Weights of a small GPT-style language model, trained from scratch on English Wikipedia: value residuals, capped logits.
Each number is 500 + 40 x the weight over the matrix's rms, rounded and kept within 0 to 999. Layers, rows and columns count from 0. Numbers have three digits each.

# layer 2 attention value, 256x224, rms 0.0727, rows 39-63, columns 112-223
482499427503486495505577569507410532479574534466536446474525594432444510486529545415514494549538502472438533518493483446582523494518529423483500431570508550531498476516503485406491502429494618510477476507459551604504453481529510528424508506470470483522503520524529506565489506481519500531507521536457475519524524469579515498444488503442
382465551538500451515475503471565580478510502571493528493470503528466494532471512511482486492523438525522521504527523428463468578499539526477490519478473534456528541488490463458457556447505550479464496466507444533446525498500461425493430448502512496520539500438565579490468396522441470531518551412438542511501502464470530491461580500454
543491447504537469564571464503476534468507522563477433497533507571556457485505501536555583459466514448544436539492477617575475490482542511518557488425507487467548488475502475584536488521553493526425481538502448557444487532469455502458513530560422514494517406543464495478553523436547473531533584461466509489449447482496487425509470519476
501490491475528547438573507493472439598422498504570528515440505471515526482494525435576470455500571478483474477478477462442471513471424506497458491470419487525475466512452526512576483469472526511469470462487476425502583477534493502479464487465618470479518549533553525490546478537503535525512470517510491545489498420476458536559441488459
520505552444551516540574495531499552515488496519491553506471432526465512439474413498550581518525524428483493533542513476481511506488553403515499449541481475501489450479520513473554457454522494472492513540422509495562475488521469492562472519516491499535431499438468530473490508420571502506523535545543557498559441512514490528466563533495
492526581548432493449551461488451518433552484524539550507427552429481604493469525457552528565535466537518465567524516495470417473518466536510477499523447452504453486508564486507491532499422480529540474487496517474492458454587492520426508488489542480486466504605535484482461509486470552493535464464575478503549460485499453497498476512424
532455460568484479496550513480474516452463603475475541487529507500538417505520483533494471540428474494505462476483479524579512465483538479451499513439561500463514515396500502536473469514381460489577451521536441487515499552481492483496547474491507481436564516550507478546441443513507483412445568555493515500514495524463535480547571477545
498577516516485485528540583496427422562550561418492490410508496497481505527470557544529524564495459531516532492468469522506472589483522546531395504555462508446516482542437506576496514525513454467490529503423546575453467527553472546524447532585530494550464528485439474475544518509421520561495462484495402496517510479512538526480501572473
487478464534530485467437497463467479511479508471523513493518469394468505500567449543581541569517488549509517524451475471502483534518492512465502548526479557483487441598458532550471503454444489426492516473457427543538510495430485474582481502517543477463418494460566453520476501439472503416411483529420487530495447568508426480565538522501
561487458481502494427427477561459546561535525585488472472526477417570500514534566528484498505509535484494489502463465486489508478518501547480436593534516458534516480480516456484449600525475562471508555531459505521526500547461443525603493579469447449554478538575507495557470533441498432514581540481517505508514466498561537419472501556485
447510460460469498500527484519545484550479498516508562511421427487472493486512601515564514566526568542507543506455517503540484548480489556515440471514444552459486536457478478526476564495533580569514500534490521475537576501480519542506520430522482529511490570566528516508511563494587519512518500367433488482469514477506494477525548610572
507604534441530473452467496530499515555484469495531502441542466470441481456544569539521505447587520465471478495406541424474542573525520574488450523535559484416496516542512480448468496486531560516508501463493549493455457544490477548485478486539491509509464464506478474421597458470516516498455480455517504489527517512517505466497506422541
555485508572419488399468478532499520520564503538490494578580493485452466540454420453508538507561518480514482516441448483455578447546500437544462559491495517525544465475427443501451478431526470492439527493518515466534508485472484518458503531450566491501451511499522578551531566522507529494511479493541475521485496539543489492441506486486
467455486444500504517512543525486484525573513438513503479503533446488505526540520523486493461517443494532408526541473411500475652521565535472493579454454458538421499485512545496541476517506509415504394429432482536522455507573519497465512452504495485444614476522448514419458566564518475543513531548503440512556444506430519504520494499497
506483531493478433459492492575510513584517516484428570516505554506478535499416445494547413539561476520451491533503480498475461598574493465477570555561510493522582479437500440489460449478501496548562507524450503487415493533562488451555507475448511557496552546609485553471531546485446470463503433449501438468500502515468578581480483491510
479417510522566434517480483509504450469516505481547490398510566486463591458498520537525493494549522559489510514494447508392433581492547456541536476554490547530458488528444498471530470516488505486478516441447576552573475501486463448488495432499518450505553473501486501508455431511528584532528472543483518511485508454509592588445495454457
529521511555544477460533491471542418442543401503464463525470560519521483558470478495484524498497541468499513471563517554520483531470498498533524534585528476486470571496465567487489519456497503521462517504428557450481460462525513529519517485502497505473536563520542484512534484481506484479506420449533478479437514454566505537449559446483
459484432524504487511529555485481503493521487479537447422530486482466525467416530438522505555485491525543495437428514520471514477612491458467448475453441550502530526474467499456502542490556554510426549466465537544492471487503476486570480493461486530448507494499524525452563459547503529477521499496512535474489486458520452543532539401531
411497584509448537490514473465510483488506493506528476431526547477527508538516525542522558510609511516454433579482444440487531535488526509511483516485569513520525447456469474574427481522583469458536563539535507501445502520480458474475558486530491481517560424507508568521542497521495494529542529555423447547542505538529465505502548540579
511576501515422498501481475508458535525504464479478517534521541534561502514549499498547476475511471546498534511525465547474457490607526530526531588533361496491483542412472477465507549483506492488511431517446525493416494477447596490514545458475554491513547471557511578451521569460478489525493439540485485477453516483455470508491469456479
537450503537509548508557541472481513586517541522490501451484490443492487508583513459493549498467517469448449518517565562490482486472540505470461546554536515491496489421494509425465512494536530535482566475613436470532497495524503489536441538500522443515405496486482460482491487490578552474508491489474545520509442504504508438526512590504
508505489467579461502570552493479516487449490406491533519478453516540496529563558532491543535514498513518490460478547445557487392443418433510536526441468603560502526513506468464483552533457484522525488521489446468473452486522496520505492482492558458519493486495486462481473531559435467493483502493417588489479588568444489434533557534489
460493434506543564555428501569499509487601428517469534571502538506531464583522502536521503547489444486507480532425505450510469541459474511435393515407518502500562476512467513515552554499531423505497480498469498390527471550536496457508495513418454531478493490460519519479501448511499487473494573385534563446527529475554510506428490499583
455478497516471495497527511466494546503512535458545445464553558478541456487503449516497508485512515498510431507523566463512577527477478539503461559458514478527537482563462505486478504360467531506462527515507499492510437501465538523499488500489475549453484550508572466490481509481517439530442477481483472538509542497452515492492481537544
504465485507467498478526429498525473546470520474518469432549466533425496489503435564543588441502529489497434464574481541532506582466449456448543432456523391655515508506499444519511475468499511517442521468499587594507485566524458428426468536546542480469499539563526553485524479486403509473522530517587469521495453446536521565477492487499
# layer 2 attention output (transposed), 256x224, rms 0.0981, rows 39-63, columns 112-223
490589502427489545460477497514495421454553464479505534403498452421489537387486530572481495509507469530525490504525509513485486486514496481464455496470455502431515516555533510496528530508547476573517456512489526465539521533491536512449509464471498584478517481435511526543595505498554443465456489494424503520514426580493455474562535569506
453464462435519468538504537459480536485515478526494504441494492528609533497526490506553522460480518486446526502591484560539460463477479434474472558500555547492541510505561506578483497546458476461468520483499517494549499480424492514532510531550515519535464448534470541506518554518524498489496532497482492538453535548525473473527486502580
510475533424480521545480437502511498486488504531487534456579472454440533433529486512539536485532512570468537517582490538471588459514509571529506439535500502527496455517513490449482449504520562503503559451509501492498487476479524551563558460490556463492525469443471458527485521490523513526426452524533416439510504555485504534418562426578
547455547557541472548507502460491533421510478537526552463533492496525574511511507520481546523468512496551563501509482455526479554516504495521477494461533444495519512551539486459506460446520447498533511512500470545496536480461529463511515474548476545560474442539465474541504455443509481472493502481472486511563533488523481512536469495499
525458546421462544492512493509500498493498624454532581521470528542480486517491479512495448461508465515501521491509511556516435484493496536458514519484566474489507533521501522528477506445554498598553531509476548465475395492425530492550540542513538464422489519527538499528556543546482570526481522468492578480522491518552512446541525526445
525455474509554462495489502522584563511486500460516477441452539474498485497452507509494503458464447476475515500510470464514497502480488422579521423489459560470492535549479516537442492457491420535532486491490502501453552531527473508511478559490482484506456492448485509445517479530467530528524542490535551529450418513528470461526514566490
463514476517543483535517501503535556549495470445482468519499456483496513488526581481475494497479527484483495462487436508558496493496527505445564484500470515532513496486524520512471511468510513453425487506526541535488405580515474429468466518490498529525504465598489504478487528495538468556448505519503548469510523503560469459430478498471
540471461361487521511473486513467493463453491599478531499526456488501502548502481438483484519506519571564442506520496472492469533477488480483505467495471473541552513508531428458518482478517480506434508446456462451525510568538507493482438494508505572465451461471495513540526472511513497497485462531494517526464482523499495546475508515538
448516516475525522504428481444491446433517532496505489531494475499513584469495508495541538548424467449512465546470503474505430426546506505508526503541480580522478511407520496431473493493523504493528560544535503462452476503470497460492492470541531544480476495473479530425485446503446529543513505516478550503472436485455465581553498487458
489525461517506446494508518502520520471508500454523522495527446512475465486453457445492488536633492542554526526531517475539481525467437552447523524453434555497550461562501570442484448525495459488491519480457479462480504496476463466486516499437512478493571547501486470524507484504536471566460550546508524508485459480497485484488502491496
490423487491472505423418511482538487465533516521495479496430474453502478493572478521517483467495452458522521470517479502482464523555489380452487497478538489471473522533465537476549536497505409445489541465545412529532472504516490449503525487498475462489543539452497492526501489526541521504506494513480501449534515407511544493485482505448
486447481391453556441545530460504504492563560497488521547541514482453567452462471519484546508509477483528511509500511478420486505519474518508500434487483410525497453560475531539481487462539439404488511548499487507477481416585435403479483476419532505461479500518538471557450524521469540419516477470443561454474584499438540491501515475520
505536495486555461496493512488487519503418511504491441470548516551510484430474489504484489510514447455531450495531470509469477503440468524517528508484499521502542516483524452499534570508494534493508444546488486457534508440463502452453533540519508458476431499476483437473429449491432546553498494473452465477451561523524526515501472468477
550535452476538491478552470565476489470484445513512530513482521500528489429500547549519504458518526521465531467499548588443588496466526468506549491514444450552567529509464487538542541417469455526492490523520469477519442488496509484448467484517511544466431552601546496541531522544553479496505542500510530484455469494461470523455524528537
429468456430551521509569496513499522455534595507519486541460507483451491493536528492493503437485478464519489507503481587438522465515505565517441549492495496446511566491471479435490542488535504507434430519494515391497460474463482442456517483478510441499445439479535491488469521532526518434503470502513562440490473429478490458498541478498
517477488468540543488483434439506435506516513542501488467477510426439478484501447464506517520466548602514528391539565454480505435438423456577463506459538481499469556494500447495491530442556451528450490558502600451487500488505452495501487467475491518516563476517485539421415495549441535516466563426502565492541497476494505554453415531495
457488500503464478524518524604501510419469488479564490501476496525536447404461490505542443533496484553494479506471520536404510447422521498532505609478513471558481510519491434489493507506539498510523433579553497455536593486473567513558497488546468529438467484484568531456491549574476523518516564455494517515482464529474478480535488511523
502409502484523516475470508402496428526511520530470487514552513508487481590564469508474488532493487489502531529511454466523447480420443446540474489554470557519515600529505560524500494491453486468530510495534498490491526502500446549474566499520472527513473498502558531580477479504430486495534499517486460521563507554481507523539456465502
509559527466516523466497553486516497500432593535520465490454466519501434474493468476481515548461481562539455491530502501506516418552440530461538435412548495511585480530506494494467538504534553518490533461468502474487474470428478396535504491516556520485551555536501490513448481527489468500466448529512502517447550426486449479535493434565
495439459532443495436502500493514518441522525484488487504401465553453485475467512535444458559421497557527479505458539523501528518535560580474560560489550547479479512496479496488572508521524510434484490476514490484607468486539500495515540476471463553432502524552508428421491485496462526541525472536547495509489480569473513459493532520566
486512485448493492443486501546466537482494451468550525466515506487507538504474539472475499493515520490506485487527466532510539473470508542453491480472477512522512481525485405518467467514481485520483567586441469511503504462482460543441574517480469448513506526514501508516446494462496433432517537552450444525448524468534464445485433504467
520534541486483459476555509571486520469459441588506523572478563534485505505491573581458495456465544460453452466527491525462528515499526522450542479579396531492491498524530459551526532509536468448541543470466489570466490520511519483427438527494412507532413426529473520477531504456476521481501480517454450506491497457477475446504476522491
454551532523511476490470543521477456548455537494522476480554503505419536470536560429458481491472431469499537438492534450462519483528447475554501472558492415471484548457472484475559504503472535461579523532566503469535487524467550558490433401548611449594542457517532458528501559461492518542527515490518531455494474543458564537536433463484
469533535490453471431558541480599493466548525484517485534483490486512563499464552497556475506475560587511473451494461470481511505512457535459502531505478532552522485436482534529557478512553501457555522511474483516568525494516569489456525497481484494476448496486493524481481466584527490506506553452499459516472543569547494547555482458575
554509523512537517565596480463489543473483600513468531511483495469506485506526517508448548505470485531592463493474586474461490512520506475521537470490514498551511559480547503479490510595544484455479443502533519477499513510439487502584478467526440545526577519545513528506475504514509556603489490549513472550558409542505495469500502506458
# layer 2 attention query, 256x224, rms 0.0669, rows 64-67, columns 112-223
588514493515528568533435474506502467552495493516500463547448592553470472491523520524447498572442522511539546446568505429514512512432493546473579472451494478479460492505556540566547561497477535524477562429466518504399530512507498563486468467497488479433485513394555530537453484506543466479472489582441434444561472502507506373506481499531
444483532480514462530525538484460488482505524476535502496537447474517485479469501533523490508481476494451478533436549539476463522525508488515521491509522502487466521491456481471507513472479469522535496544497534511534445512478498461501497571462539515544518471570483507513492455518521507453475460448518512537506485528450537593482510500521
534542440540491510515445474508561553529443384518552445538490568508478484528479476511505492496396513503543495449583468470449480551469513506468516560515491474485464440498552548493543516460458471552442539395495480509521514514486494496501438526556461500485517454436471495488493561376469510498501519595474472503526508526491583420486479551512
530546485494542476513466475476502482550448486533511501525505557518573451476558466495438497576455472537520501513525476492473507474494488578476429578518501420540496469484513460505508495553490551492391508502468442531447485601471487488518459521496512444499475476468464482466544545507478498494458534556468449482453509497458543532481512542527
# layer 2 attention key, 256x224, rms 0.0659, rows 64-67, columns 112-223
473507487493511503525463391483497589530454497573526542451498526492501522537491526452496508436460501491511533517503424463470523609512525470456448492494491473548526376444444496413532446465547485548473476474480509518464564498481470504429453479525513495553466487485555491488531533510534541521512454549507512507438501546489494664450443448559
512568487499503500460572561485548494501550543459506522584500478521505485461523448463560545498509554448499468480504486558467504471522493540554471529447461479531435536498446541597539510487507429503507509497487475511508516503543550577535505459486502480450534546475461509535494535436525433530552516429476420485537465571492476424560481504497
486576522481534511524477441484490537512424481543516559421551512494491521536494586481384482539440490519488582497509519496442445536442511480479519463500499510520504480465451526378443503464517578534444498504460528491431463513457463406483504476511509583486441541538474518462531465429463478492496515458471558510503542511509564540449493513541
493531496535559494559441480497444479415483504575406530476518569462490484618410475493489445534500484534489545521509449511479444551525525513460549417489543503454482521552518454464552484430498592503489499462498525482441477505466491463551514511524520507517474535557529522509537497564453495518486483587503519502482493468471496587476498564505